config = dict(
    norm_place='pre',
    norm_eps=1e-05,
    qk_norm=False,
    parallel_block=True,
    init_std_o=0.0549,
    max_grad_norm=2.0,
    decay_fraction=1.0,
    decay_shape='linear',
    final_lr_fraction=0.0,
)
Each number is 128 + 32 x the weight over its row's rms, rounded and kept within 0 to 255. Layers, rows and columns count from 0. Numbers have three digits each. The size before them is the row's rms in percent of the matrix's.

# k: layer 4 attention key, 256x224, rms 0.0445, rows 108-156, columns 168-223
# q: layer 4 attention query, 256x224, rms 0.0442, rows 109-156, columns 168-223
# v: layer 4 attention value, 256x224, rms 0.0441, rows 64-127, columns 168-223
# o: layer 4 attention output (transposed), 256x224, rms 0.0548, rows 64-127, columns 168-223
k108 103:123192167053153119134185091175134103118145143103114143147148121095106111086065113131121148178138157131138104064139089105137114127106179157123164174170199104120143074087
q109 102:162140104199118116115112151120187151143138110158127183128098145080099130124221162094138161136105126209166211164107143146137141101105172176177154134142150140126058169127
k109 099:143122122141150124165101071114092138099165085170093091161128116146166064089162087186102141166223092182152166123142170088145071093144066103112128083099149126132119181149
q110 097:186129175127095120220142152122114128147124058103128095168109155133107108124132110132108185093126113124112151216089141117150095138106097124187134164130160152104167129172
k110 096:163194181117103085219092130093141106125134139115088125111161090085162095185142179199159142161156142122086086111062094057210155177126134134157128154105156134097124125188
q111 097:149145140056143102122132169103144080142093175143125093069108131139120134156051164126110127124147126123076170085111151143134167085136132126154070128159112136085123123133
k111 094:084139104116179149085152116131159159103133093095171107100152136074121145088105112115063150146123172076116183119112124138176122094146092102146095127132096178181137131114
q112 104:142081176102090089107132117142076147096192133170157047131143129145179111149121150178144087101147100139158144100139150192145127131112151142152093151179144146155128102150
k112 104:204174149165105136118165185139075127121098112084178030170064215131138117089120163137159140118100120108177078076115131071125145137107193095168100115134156150100153116208
q113 103:120098120122182100089150182145157115080108118115169123063082144137165157095106058187156115097087092153130096168142153078169101168141149121088123048101075112182096062089
k113 100:100104126164075090116096154124165202119140175103166131109141143208112080118167113186129141134089088114128124157075083169149088081142145159123092132137160123059143103096
q114 101:106166155132134130101103153119113185087076109121114126112079183101138125127134154125132156205100149133160106149137098112174211122121150158106074148117107121106160113120
k114 100:121100163134116094119182073077101148106110081105145148174133133130161074103148064168110141154072128079142170089154150157114099112103106152111127076088104170134114109166
q115 101:175092133183139107166146151085142076098145125161097161063163086106148099142087141125135114135128123136146121172104200209123039084083101105101143130113160118132113147150
k115 101:064092155149134154053125115123162079127182136155077112154186098117131190077087111151191133123116089117119143135114137152108120105106114115119148189113194149166126142164
q116 095:175070141112131065117124131128149161114104180128124075113161144167149122152129151108115198165158192136144093132147126127120157119119103089116142128132110130145139098183
k116 096:076153045110118126154169121146135129146100172161112130156110174165117170185106161208152120139138094116113131140083141152093085078137117121083160157086093132156159154093
q117 101:133132123093083142140093089098109200077090089139163087113094132128193104116185171154126127118089167098141120103100153148153121101098096120050114168153075156162108130140
k117 096:158097125151168128144144095115181118148113169072098164165125167100132170126116163139115129111100194123090149141151054153145114087108141144163097141132109093184147100168
q118 103:058101098205150092129081112081093127084094107089112112117160143154135189156103154149114170161131121122122127104201076174133156097127141140121170151112122162207107131069
k118 103:136168145152131096109102144172107068113104106170143103087103142160102102090172160098146103133115083056115135096168116099151155117126144127151192157106117174174152083092
q119 097:042103079131120183163197142070194111086146106168132147134088143109110072175078164156195125145150138190133135129090113131140100155123106120118161129150100088097120184186
k119 093:109157131143118120102177143125106128118148104177110128100128155156142126134122133081121168101090133147086118101089188137134116192092145109154216194184113114164174157131
q120 102:100143143130121127120118105123156148143141110139176130072074086138106082118104129145119149124177112189113150058162152118089100113166166129101133141156134187109131166133
k120 097:180117143128068065155126149137118105135077134136142125160054166129161132125097185080103119117154161120148081124108058138166152139109119152099151144158141114100126115079
q121 100:120083152136142151172062086159139142129114144147090144133105135107167111120176133116107181136145084095119076129148088119132206115159136109124142130196076096109159154141
k121 096:205122165142181165146159136146127099122199096109148149161129106163110139141173110158135070110162113106126082092136144111084116126149173106184117125126110143147099153103
q122 100:098122078108072097143152087184155137131122216165099155140100118141143108127192085115130130170135151138145144130150143134080155154134084127137089138088117107109109113076
k122 096:132152128139085120109106132134158159146131164112160148116133116094166137131127114100146128161113109133141127138171086153141158160153156162138164101058128154111172200098
q123 095:127113127102137123156157112124110105129147172169054129146127086143140158189154085165157125147123143103141135135144159164167216121139138139088157161116114129106151139136
k123 092:135138096063133147117108136146142079062177135130096157130121136133110146178180098133120096104170124129146173163149151069122069081128142144175144146168154111122148146136
q124 097:059081116165149121093069135126118096147197118122135101133133144124091114113109148131168136114162117110139087117096100143178143059108108178112100115192152099137087084170
k124 094:130128083144111163096135116148092097134157123175118130109149070142086119157163148086120120126181179123190045142136172064167128083144187129131178135136102095121136100134
q125 100:090170136083127149198142121119094135140093107110114140163121129148188144142119138089097172085108137171128178164090127123156100144092151129058166184177156117170185058106
k125 098:127161123117119129134196134086140127127104152170146157109174082073184141111145106096184103152094149157096163160182113206146099137145121098119099173123150137136132109089
q126 098:106152156070100200122094205088102122108096144106169174191104132140112131117116143109168168186081098192075124130145148109093152150159136137098135119102142107103094090143
k126 096:117094162122126087124056109110102136167079153169163103159157181144119176106106140142140103175061085185059087069129114146090162163121093082165111125081108127096107116136
q127 102:113115143107174169149141165083093147127131104116146107113108182148137142148188171129127144087112149106128086153143146118141067174086183166136147061064106070119118124107
k127 100:098146096079162099160112062160120115144119159107123194115139170167145106135119133119114106151137161084081146136151072117109146118150123144147071105162113080109145109100
v64 107:144109128136187064087120137161115120084163152110112162137133162087119107207064092153142070094090129106138118122128075131150123143158174149064133107127105105129133144169
o64 102:139105114154128156114187129108085091186106088088156132097043112136121133104069174156092155080119195143116176118120159117144138127151162115116133110161135096139072128125
v65 101:118102109150110170153182101098174091138144130094137149187198169101081153082113153117101109118152152188120117122105111151143112136137098158148163188154152093158166163182
o65 096:092162135079136095093064186123153185078105134169135109131120149147150085137098076131099104141117082102125144122121145095156129113139104131151128107103188127105114122115
v66 104:129151105141113125126184125103095091100127095108119154103172142117157166119083067103063146191161189063138165090121171080122158113105115175097066186132184105121110115180
o66 098:138138094152110174141167139121176153071144116198110085170157133169149094083148143103185105195089113099178111078105136102078112122147124116142232116176105142119147164135
v67 106:098149072095091144087121145144106089170166173096103138133146096126156122082125083147093141087094156091159156164114128140199040124133104145112110152124132123127165105165
o67 101:149114096142126068138185145197116161168110138129085110144138128116090124122120135127172099101121079112121131107086183129109161129150062125085176084136127119209146168137
v68 096:161167145124066113157106107110116090091157116110125153154122190108114157161157162166157098134119126107129097125121167085117126113167122088111147070081122179136135159101
o68 094:138107128136179190096138114133151117134134218138121205119122134103115131098094121122136091089151117080114146159122113138117121145089109163109141135179153182119108156028
v69 107:139127146141142137125123161129117126118113075148188098103072171107138089133089112139112081025170157070155186135170109133136096101101094138156066081128163204092127065169
o69 100:136157144176151141217079083144100155136120150133159090140127087151123180106116207071102187128108149107056152136122131113086108108106153105090118158121132096124143135151
v70 100:134076120111120069127114167125162171154141172122130126173091139155090185119104121101114123125193132136095125101103124136085161161182140156095154101101170108126108147126
o70 093:112131085143149147106126125085175138094067142199155115119153108133096124125124187128143110147086118114124105092130185112109179047055193157162112080127115108141092072117
v71 102:128160155101149102118089086120152150081152142136154135155108128202134176131128092164103144122109075149186155071176176122167094115092106165115114102121146139117169077120
o71 099:175128092121143144123136129123079128126145169153112111074149124057039137105172128061090091129142171108140104214092048107123172093155158084136138079134159131104100156162
v72 109:194071112150137118160091079116176107127173089067144123157101119082131162117121078147153097102107131166113118120086179180168130133170142086150117182143153159163160147135
o72 105:131122121078105099119099077176105130140101165155141160063097111088142095202185146161143115110137136109121218164145105122136114152117109133111077125112147082110072156116
v73 101:074133156081036123104173121152126087106159125098110221143131091159109177118127058105113137136149135178117148143085093083137102098084087135147131169131145112138154111130
o73 094:115132168108144112152123166050137098107084143172133102164185147141128108144157153170132088155047131087120063069154128103184146125133128149157104114160122090116069080147
v74 107:043109125142132122085181164137115129138094112118113075140172125106129107138103158104199140106137124140064151070082123110158123152124097103170163143147141158115158135106
o74 098:113125114070126191152138143153127092110161079132147095108135164185122126085145147184128098146123107172167121178152113110144111114109128107181156125149145132188127106155
v75 104:123147099185173113103099128180146149049129078069100119112108095021113111120134130115115166200143154102188112112126073180125096179153172094092123096103157190131119125181
o75 100:089157138137146088117077079049072124174128128107131137129035114163173174157089109157116158062183170130165121168135070114095110063100148082145107135086125141150140111132
v76 104:102116088140105192162089118085149150074091128142136085153117191144103080077072172114206120094108149106157138089169077109137128173159129111131160130117123116094168109125
o76 104:161120172097095087095098150168155097121181090129089098173138107104123081133177097156165087145134112131119130143094157125136150120165133099124116112146118150135134165173
v77 105:116114118123150098109165111099065106133121211086102138071117114152106156121111086120139090106156150101190133114164132124129113162117126110159185079109124133151111184119
o77 100:152134117103080147103175095135140126088121117120128148200103105130141115113109088120146111074220142154114122222124146124106107058166115191115133099112104163135102149131
v78 103:114072140151165122133120140163184140095166132117135157144136143185102076113126118114112142156175097096108107120164105126076158134111147079057121121101107166069117092086
o78 104:117135124137185121178124092091098119140154129208126177106121095066162133126094151075123127166085125137146159145061108163109113093085165155140102110080131159099177120185
v79 104:109136138164140087107119158118118148159068178070116144077236135116145065141066134177184150081098123124082117116143112101183144157163136166152112101088100152174150121126
o79 106:099112129082092106176156136165153062114148104080127074162090141151103198094152097153143144157121118173122100104150117170146149139096167135114124127100143109117120145175
v80 092:131097102116148127084200152178132116119161156136150112064113144095091153127123141081131137139172118119131118158089105132177155090127163171070171129138147110174151133108
o80 087:149109098122105148164163132147133120068132137130138187177105096134113151099134121111104099077136126133144088112098128149146107101155089088155091203113187130092096099130
v81 099:143126104179078162119159106155185122135133059132143155039124166150184145121143109199144169116087078137132149139158136136154153194127120158119066139110125112079064135141
o81 094:116060185104118126163166110089144096111130122128126127191092124128103106188097104154158141054147184161135187083080080148141167119142162112131154191204137142145142169147
v82 098:147108131106111078149115158110159156136168132181141151118069113134198120098156161133119162112112077143159151148080134122136133096125085131078169121133153135093142100102
o82 097:116138150152122143114109139125144175105118179084152179154188182137176068161134126090155121126140180148095084195164142103156128101152074115126174169155071162141138111086
v83 101:148148065139146062181112159105085115117152097145135116150079152157098131125112145119109128155123153098132156093144073126093139133136165142130091155040102119081109161157
o83 095:160049111133138115104186140090127153105132138132065111105181156125095219094107126103117161134150100033158154146106139205103161126127110123116128125125150153166170168115
v84 105:166138152153127122150074146144102131101136107098155116150153128073192050096126170134079169059102119111102142081098129168182090127137121171179134119188152123149132170126
o84 098:056119170101128091124144079156156145163117165046105092105077094106134156140111120185149154158128168166149126153148151114129165159108124155107052150139071129064129047163
v85 105:128101122159086128083142182079118156078081085190127106119135136056109097167082118093135119184113114129158065116081104154088126111114166106163064104111180192171131096082
o85 104:105177154101091138173129091086141147152099114148132146104143174212107137093129148114144156111111151133112117131124111105136115114101130151102156127141072111109099176207
v86 110:154160093083136135183136144175079120142129190085152117158131151111204113148132139181136101085142174132159127144065147080151140120158141152091192136150188154156129070124
o86 106:123088119156170143131125122150144169120154145147141063042121122152103149125112153090075128112137186151141130119157102140128073144147123142088149125108119099158110085084
v87 106:105209106115139173197121137128069106159123089172120128165163089144149174088091153073102115106119169163139123149139152113098094073096144132107172118139123070130116146094
o87 104:140099118093119135154143175060119150107146124070121118144142110093115103116173133138141143098092111151130132101186114098187201168088123114147136131101090152112184133137
v88 101:138164071174149101140099115158187156134146149118115098177092117143134133139120101156133186144129111026159053054129114152124099100148129127075081102118134181186157115134
o88 099:097136142162172028105123155150143136148151086083107126067114154136100109092155086132174144105135155125128171149127166124095120113148155132103091112102126094098180101190
v89 098:085097162125092141134134122121127057130215100184158130148155111163144119052124121152102152114206115090089187122102139131096169055172097182132111070104125185093133128102
o89 093:177148111140153126150186106110120169134090144141085201116137175159112115139102108118120103132090132089135078131126093060126089135114116055103138149184152056111100165184
v90 098:157140130160177131138204086158103120145125159125108191089086034171137091170163140109152129100129125126111106153140075141196077110136070104115123063124126154157070102096
o90 094:106086161128137126081118141144131075103132069087135106132101137082090135141123114180074138158216175202115099060122064074144165135129169161101126147203112099153103132138
v91 107:116135110115185118137101082169123120116156148111131149146107103128131122140120117070084128096122083200113120122197126108112137124131128116128125162184133091105099133125
o91 107:073142132090132136130104117109110156069115094124127103094100151079135106182198126192106149143148184172149192087136125158189107136150086121170074104090130115143141136126
v92 098:116168167082140167109123185110117176111131097092152128097089144174012180195097044076120101119110108052148166120133116097137128108153120153121090114184151149120118111152
o92 102:090125142135082179120142115102122138109086106175191126133182137084182080082163154127134163114141118191136115121086103102080178088040104114145167199057161076096144156082
v93 105:132167088091095064094134145075139138098155157129119108072077110191109133106108133086135081150150169110137203196104129124118155107197145068120135181152107129122124148149
o93 100:117099097179148136092098144113129219140113130122089114092102146121143129095193159156160127159121158087122090161125148159138142101122161110145140122185103146129150160115
v94 105:134117135085178135173096143125127134155165159102093105181092088108127094119126099148078109121147183074112144090098150071118169147154142097129096134163186125196139089095
o94 100:172163119148061171127089133234143089153133110151077097065163206086087225079151107121116161139148089133131123136141138141139158110124124164112132099141106143093095121117
v95 095:113108124169167156086150172099113096119126124142088109116146120132105156000150126129139135144145111123190113080129132092105169147116152140167155139111137146110115146114
o95 092:119067136037080105152142114056189157083113196176098157104141135172119172115127125116116107111120066099194102097089177197081154129133173130162142066150148154126132092126
v96 095:189113112108127175123148126110102158182144169053140129171140087156178137137101106141138119130167119052097187160163089124122137183122178114135121128125170142108096110154
o96 092:087172142126108110097076145077106130114069125142095112129103143146131145098123108114133139172139134124094109132105096077112129174079134122174157103157106157217161103123
v97 113:175173143114149133121187071145175176158117083121164099095135125137170065193153092142108115105100158115104095147144113101134129081077132122108103138116124100123084163072
o97 111:067103142118107188163147088110077086090157150090149113152136042138118107167090132115110153100119192191110149091105078111169078172139106134076128160118146074117210083107
v98 096:114137088177101096061135114165160086103120125186118174114111141082117126150152074190170104167107091158179133137152127164154125103131086031144159194095170142125101172106
o98 091:055136137101136062167139160101091091171169082108159172119143084151134130136102165130146081082129152139086126131082131071111104131143114193141089148180101161151094132089
v99 100:128098113102152156136125192110169172110080103102132181163138119159105136139175137057157131123164144136170130185146141152104100098082137134130080185158144185079118070121
o99 095:060175146112095148098137119158084151119166148142108115116113140141150109121067190213138110195114170120084120097120111065145133155145160154179123141140136105079133081134
v100 097:131185152154185030141121121181146187122088181149105154173132111117132181181134144111139116144100144070090086090098108147120171094087131135108140158151160128121170160112
o100 097:117132122140140134126104130134147144174166128149126072099212168132192110063109117127114113135152104146177161120167166115123144134208109072116130044080095164144111114096
v101 096:054097110125205102095079092131133095109159139126108124147153128119127176119105145109085124141109141133120097097137131112145156145143108124152132143160152116091125105134
o101 092:163150100130067175171117168112147165193137117121155153101098140120134081136141126146126151100088142103178118189141127149138094126164125111142092120158107138151149150153
v102 106:141103050152155180140119106122160136076091118174091176125142134125102116152078093136154111139171130111196124180086152167089151080151133143185129138076084147199087097130
o102 098:136139141066117155159173062109145073143174143122070115137146094187160140096104128136140189097101099129098119105166177197084131155132136110144091129111134098097137163167
v103 100:103112188081167139182132187146067155137141149148116125126170088142123118109155131112157093153054091160103125125117100095158207172175111166124136160078122140135138174118
o103 096:143079112135089099126147184121153140164096151130170127168061130157154140132103103164183145165218123144141100137102083137144119110099092163082055072149072137120143082099
v104 097:134174150126112090078148091152139136119092160127100120102091164136101106083133139107107198109152138078133181126121100094099089144138118120136132105174145085084139123098
o104 091:088115109090121172223092117150103118110103055107169142145134141131039163156146106139135077140145143141119128140122125130116145162110198095134134093183151118140174193166
v105 107:036136093093147162094106120197092090122121154103184166103088102072100140152139115131144130155143137136150146130192117156081141136168095111146162138122103127148201105156
o105 105:146149105160085093133185123225158090136126085109087089160090119158070140128119088162110101081122135181103156169091141100157144072158112138168111114067168087127093196126
v106 105:127103087074112169170153092154050113157145192181138130058160153104116121163169109124137101116169179126100104041157134124131136136151108159072163175127166133157153187087
o106 103:134103087170132146155140134180157087180166087151156124162156089169082176127103156081171106107074098205146098162116155147168141107118126156148126091113122120120107151108
v107 099:112076122139120117143143085130171150129102188088206100152119073129137144123155109125141107153137147131085119082079168161199191158173097158161192106180167177118136169167
o107 092:161142114148149085091063113150155108132128131190148162104110148152134118126123152105109128189113040150089136152158156098094168145145108115143120140171064092098092123102
v108 103:152119150111115127191137145116147060172085146132115145124127148137102146168143117065118098121180167133135147098104130050157152119069105121109139106117168132109122110090
o108 102:120153123118140167097148133116138121072123080139144162141172104135107113112160098130112141118140116078130113104123120118127106185163107156100140133153113098153148181128
v109 101:068091088122154159153100104103123124172152153154112141105121136092093125173140139067139125116111121120092177128142139131136151165131165170072122063101120083113138136133
o109 097:164157214163108174089111092124164107066140090145135157065144113133123118126075162116120144139129118124168072112095121131173131139158131138092115110190152121091125199121
v110 097:079098107142127113108124175101164068143110122130128125115167153166141176137124131117158128159146155089131141181101091145163097126092149108152086091130080124126206139165
o110 091:104109074114120125132099138122102090127158146153166122105137095120119057092149105136140101132072049078089131068122106120090146119131118169057122148096104143061080192126
v111 095:070146154192145107147089107130193144059119134111120131080099142099163122108092126150134180156101119121109155137155180105115122119110126114177129147125159096128100152152
o111 094:143167141068170102183091116136180162126116165153123155154179134078114148112124160093135140083161117123185106081183088156118174112123169113165098155177109100115130146175
v112 092:102099148104064121147194105149094163063145185138150126074094176165111115128199158142139107156152160169116107155167132099152148142108099113093112151099092162056095141170
o112 093:086101162139146122118080125098207116159150098130096171137122108087158112087112123122172098152120152143133128131085093099160148191179167120138138110255162106150121124139
v113 099:128062120124129061201135154014128134103104111120100118129148136163179102125147153116112126122115104115165142153119137152134133134106089105168121160136102093136103155159
o113 095:113202130123145127106124152110092141119143137163114077161183109108133119126115151157146140157176125130167165134152184086158116100173137075074116163156082165149170190134
v114 102:108114127100127125133108090157139069073100126126185114116145089136158107095098095083125101153164179126103137148199102067134089154173073123130117212123188182179114120129
o114 099:125218128062151176052220138135142142093156107120076099116127081094108136150117173208152162092125136168186148134109106184147140096097134112158188081123115147136120133091
v115 110:143095096129154112120139115146145101103147089148163080155058083093120122106149095059091066084085164119151130180102161114061143115152073098111109183138200146109114196106
o115 104:151179099120080151114116130122066177199087178173120130079157129135182122155108131153088125088162132112130168137108129100093108092113104152128119142154151148105128105115
v116 100:107141088141089098107081113149130079150178166113111128093107131144128170143150167160166091142118161162194127152107089106095128154134141089170123114118122150159158098108
o116 097:109134171080094058152162110073067175134071122105075146100187087119074132143114117124129060158094134167080149135134152115134134095122103165070110129138131057142107151116
v117 098:141159114144086110087133110107064115132079182095144167140173127134172166060078187115159103091120096127093149062132106095096202144182165149179132118134136185172096113162
o117 096:113087126075090165144161133109132184133153122123149178189116166141089164196111115127094094112137170174133103139088157121147118095075119124127131142126136069129119098182
v118 107:140111115122156158105051128165179186114110141103116108105113110104135139133121117086091154126134144178106159147103114120139083072087075131158164107134218078106167069173
o118 100:092102124121196099188155114161099112126136126089194162158104081148118147160103115145142120126114190126109109153169104140092122138143143069120101098098121119136141146084
v119 104:131075077109086171170147097191109106133133209094132193118107106151117083091147125105161112140169211154163132120087108114104112116169126145119069125119127069123150111110
o119 097:101135148120177125146145144115100118144134155161102139117109160140136189133079133159125091142078165112079128153151173133130090166090171093102120153152106150136109064165
v120 109:163164134154130164129158107095143085070169109152166083129150175153125149153128165135154124119156105116193090158164094175119106114218156102150103077095099151134195111159
o120 110:114122109124133094133117152117154178120106156040086193144022100094103090136137106108087094156114168130074173190121130146103122118128156121127168173158160145136120159152
v121 103:100155133161146105099112076126114129154135170068072152111096098122129169164105126081123137063139147172106143118147069117157098101118097185146175128074176126072168110128
o121 097:154104174137114105166138110200171150147157061112169103133191133168088122124172151155121086091143121144169067143170106072145127136159166151156107113115169064110120108088
v122 102:133062156181157106181124106110122197151135137125207146064133108100056089139098156157086076111121099145150149110107164132126159179049108097128095114117139097096120056109
o122 101:146129106124125150123100095201182091103156135106148165145098174088128108112187140127062131184130136173106120158090109199114105158113146124145170115194153109065138080100
v123 102:206155141118153149142114119114174138150139137110149150107141163140131065109182174125123140125098160147129077076125080153097120090134161091096101082142106135135087123159
o123 098:099118099171115104125137112160099134117143105131141141128080090085124198103037147157136157092159149108156126102112128112138083161174134150151155141084118096105163053139
v124 105:130110147116134113178112083099131173137133124093164173200094106198182153143107120143103130159072156120160079138124109178141192103164086122128156191117170106171088137095
o124 097:131150137106114119128144137128142097144161146174075114109158086072101131147147133103158149062132139160122153118103128156129109135140152123136131050108139130097164145125
v125 108:131140093144153106124177101106073134152142119124094142086192159199159092134167125148115169113123120144068122187090163089087150158180142136113132143103139190109110098088
o125 100:107116131078124178115115143066129135170114173128114078143182180127202129113080141122153111124168123151134144080153146184122057165096102120142152140156172125135120125116
v126 096:160057127157155133106163156092120078087070123191083111132073194128148170100151158158121156207058145141141145148151124141147109110083107141140121139075100158095112103149
o126 095:126121221066114103152127081139117161128225127113100111087141050150176108108083141127105136132108142064119150138176120137083134140155148129092109164172133131108163155126
v127 109:132186067130122113172099129130110139152133165126164162151089139117133090148167095155118095126126121172083116120155138119146122144125091164166088138116166098147117122184
o127 107:116139137095151141059179081155132112151098085132129143168144066105128149142162148100116163126117122174137191088103149168133174144164136125107111110151163107081089142008
q128 096:141158146088130156085145092091147160125105130151110146169078134194149120164112126122132203123183168170141173116116130130183116118126126124184088086148087107141124108152
k128 085:133067143173186116092059119167132133157130116133170148063091155153118127184106112092193153152132134173127127139151183085116147115117156137088173109154120133126124150106
q129 090:098130105203096178082101061068175107141090118123167145107079121158132104137119109138104197101172156052089147124074106139139117141109183143120129146200145072189095144137
k129 098:136143220106135154156170099065142132092165133170136126122106191133152075105077175104140158159136139107196158121127060130115121126151145120101174070188061127095074170103
q130 094:115181112142109116160147158148142177178109090115088136108155127108140066122138143149117112096118121147100117171154065092135056146165100105124143090075202118139113147120
k130 096:094136180088110093059159058102139146118078131102112152170157079165164092147111103180140122117115089179065128108155100145134131109114097127131120175106116111145152098102
q131 096:109123178067129168112117100119098091145132129179129134139086117149131099071056108095105112204110141116093137098173132144139177166151156124121082092098073113076149099124
k131 087:132122120117124094145121145118164106107160158130148099115161143100227133138143110093129164117131111146115130120135052142193065154128123118163181069193200144174132154151
q132 107:140109165110096093079095154124135131083156109161134147103118136151154143179187099118107157157109103130147158141105077125109153099124153123110065175143113120120172118109
k132 102:128133103140199147169127144111141158136150124092119133144082119117117127148128128077095163158135189105187097133079186124133110172129125134158107078139141151158140173119
q133 091:126097068135155110124161081091176163076152121091104098133153158095155106128133106120177142135081193101195102135093156137089124110100134104118151155111116179136153126131
k133 095:129102128154112115172120114063140142166193128060127103080141095147146175150121119064122112105127142099192162152100171084078143150163181126173136160100068111141087174171
q134 090:125166054127099157123050072140102089103128071095157146159083103107143069108093132109092169092169125112205122114111142109182122138161128143166101138099113133112136116134
k134 085:179128162142153180119199154150147175133136141191173132119141168091060135102119175128071052129127171161163125151163125146132126152193143083114173195100117103054115078084
q135 084:101103169173137085082085124186132116108130214085122110088113136180136141146161175131124171130150071100126048106112120171107088097177093169106142090158112147169073149173
k135 083:100113084136129141179154105047104109185155056040104196143157080133162137051118058178088076114136166102149079109098172143137123132104130149131153098162152146133138124167
q136 094:068056169150119122118182177078057148151129146096123143129128154164106124174155139123101084119136113175089115151119079120111152136088150096073093139113088066160083178082
k136 103:142102115113145078154141137136122077147122112164150153121113154146140095146149150149056118082119100068123126091118194129145111115095118123180103110059096125180105145154
q137 088:072121107172115141126113099143172060151073112079115097093104096132117185090128155121116127171100138131125200184120120094104146107093117089079116157163116134108127122103
k137 083:124076177147090074175120142131152124144128139149178104098126141166123079154184098169116123158143126155103083170083140050097132078103163150087098126161102136168124161129
q138 103:111137077126133136159154140073179075115083094150072130135108133173157167135127104143115062140123142080145143148109115147119072191099139119117140090151134120159096105140
k138 096:099123123116174094073122106120066113139122091082095116148131115100108116072126094145113102135056153089096126137169131166133173083100118131132112197122161219150175151134
q139 103:171133157107108096186088138153103117093119128108161146089112198124144138189146144144078188133142117156140152165157107122110149153073148117119171081099109096160107103126
k139 085:152080089124135124095161139134059050158122153114091159164113095100152179096118099142165036128128125115083122121109111146131134097103058107137152129122141132115184110088
q140 097:155140133142101153146161165120141109091083195098118064047194105171099154120196075118105137165151169098138105135124078133134099147110150117086138100144125115125104127114
k140 089:178132160117094122099087104094131158102108136151146134106093117129130150167105173094112120091162104064130130144156162096124135187160190122124158138128115103164127160159
q141 107:164189124154109147060130174125168131143089095126176121102075124063100154121150173153149118128098147131157195131137085155123131107107158160101143174107117138109161168096
k141 102:118126149064127177162144151178126138145115160142120123135135167128125102147117144129088107087149078130124165144127065114113105132130111165160110091132124086112160097081
q142 113:136136123050118138169143159104104090101144145160099125093165136188145178162126103103068171148162182153169098114113154119121127166089162133122109100150152087141141129151
k142 099:142083086128045083119128143157090136155097075056119094145122057127090206089145145098103119177120157124121116118146125129096126143118158146119111202138141087104148146149
q143 083:113131104092106060120167153084099119131088140078132109095181179132123163149156125150130128154136127111133097149103083154159138112081121113075158107138118060119164166141
k143 098:119091116093109063109120155092093127101105145103139183085111131098119156179135152156137158148109066117110115080121089094148117164088166155135138127177117079202142137069
q144 098:084174142130152087138125100109117096105076125162085072161107061097121156138099219125136153159134156097143176071177135156069124064141186132116074161095129135109096159105
k144 103:175135111106131132174102108144110169129189039133101101122157130069117146120070110075106077129142146096084171152180147143110095123143163109170100126151149169050089100140
q145 108:132130101096151176149137098106124101115103089161116140098110108082101154159126151122141118075075089153175106112163180135099143071079127085102157132127135095128150124173
k145 099:151159125113152153154135141125100102047125129095179065083089138122083193093133139182148093118118142139126113072129137167186141067182144137159113052154110143101137148119
q146 117:144173110065061154199081116162147088157177125133175129113182166155119132141121107141115146078102141176159111124104143110169055111105120155191153098132168116112157091124
k146 115:092174125109126154163052103109112066170099163177155107096141094167148102152100183117168134078115083120150173085085133098163088175097188143149092101124136098073152154106
q147 104:130094139152123163090107097098181133160246131117174100140116138119115161154122168147182113101135142140103207073037206146168143125178198172192148111173138156144131134127
k147 119:177079119139118190143088072125197135140178117143185131163158077125167130162158205103128173086126101118141141145153128160182138173179126159142101134065093105105082111135
q148 097:168078119173194191082159172108124133136137165162138186096105096130109106144140117116143171083158165159110112132112127163147128141166076128102142118185098115110152171115
k148 094:175166152121105185101086100071109052129178080129125134137150109152096074102072095149191077116091141141134099126157138131166106096147118145146142130172103107129187120149
q149 103:112101131152119061149150130110179099125122146080124113151117112143159137115097081114084137081095180081093136099109149093168098171088114117085130083104102142143085177054
k149 097:102119128201115133059096136134090090074109097135178113147122117139089139107134065142158094126110091121089157160053107113129140145100164178174111144146076146148162180151
q150 099:191136109150191141150155173118096164107098164175115131141166145109095126150151127141153170148193130141201067169125004115146130112135135145116110116067112105173153140097
k150 110:131102083149123192132221159127151139124170112145081134143149120123089145157115093094146055182152182144121167127116107132123059125094151146169108080067104141152186066110
q151 118:163129132134143110113098076179194078109147078147142121144086123079125090120145189059087118112085104076168159090147217125153090141155115115095142141183163161059111122151
k151 104:152162141139062123163107049135119113074148173134142139125066154109078144162148136140090124135149094093153175101112096119135140127170119088092098070144103182089085132152
q152 094:132071118125108107137160140111112062146144142204141139096165168123151100133111117153147106139150153123151072154088047159210099109146107170190079145102106102120127084081
k152 098:130060085117086142140169122079129076172109155102134172153156140133162126140138137139136066119129182131152073161109036166149159132151116112133135111117121098157093130131
q153 104:103178189156140126076050108166169199102135070165190097155097159124111117148139145073103113131115070164100101113166113141095129125173094105077106161170142091134169113127
k153 101:115182133203117134123127113099152147115117077067135079131132143155116099099125097155173111158088115111092097115108090162128184071143102132131117131105074092162137102146
q154 112:101113137206145169171123143135143128185105159105091130101125115093148114090121118155098160130179117126071097188070110088160109114175148151155123152095104101122154121100
k154 102:127132106128108167106123103097122142124135127104114174087057101050166104063099128157158171144086195112116105131122117118180132099119149143121142160086089053145160094158
q155 101:148112069217172078185122074117111133105094160076075142118200118110074228198127150134153085122119097111158093104164149090175195134125130097200113137080087125126139149115
k155 103:125102096162186082188076080179103141161145097137042147112143163135128122158137081089147114134175217126102103118130192098202164130163193104156060095087117140112209158095
q156 113:126132115075130187108178116112056156135135137121087088120083114111121093168129145109116145145103150107118142075117148146133134109086142161136100137192173097113132124113
k156 113:142188122109069142136125121110140149076098127142097075116127117104094144139146148114151141114122081123137126094129133176148160149124139196120127156174182124079120091098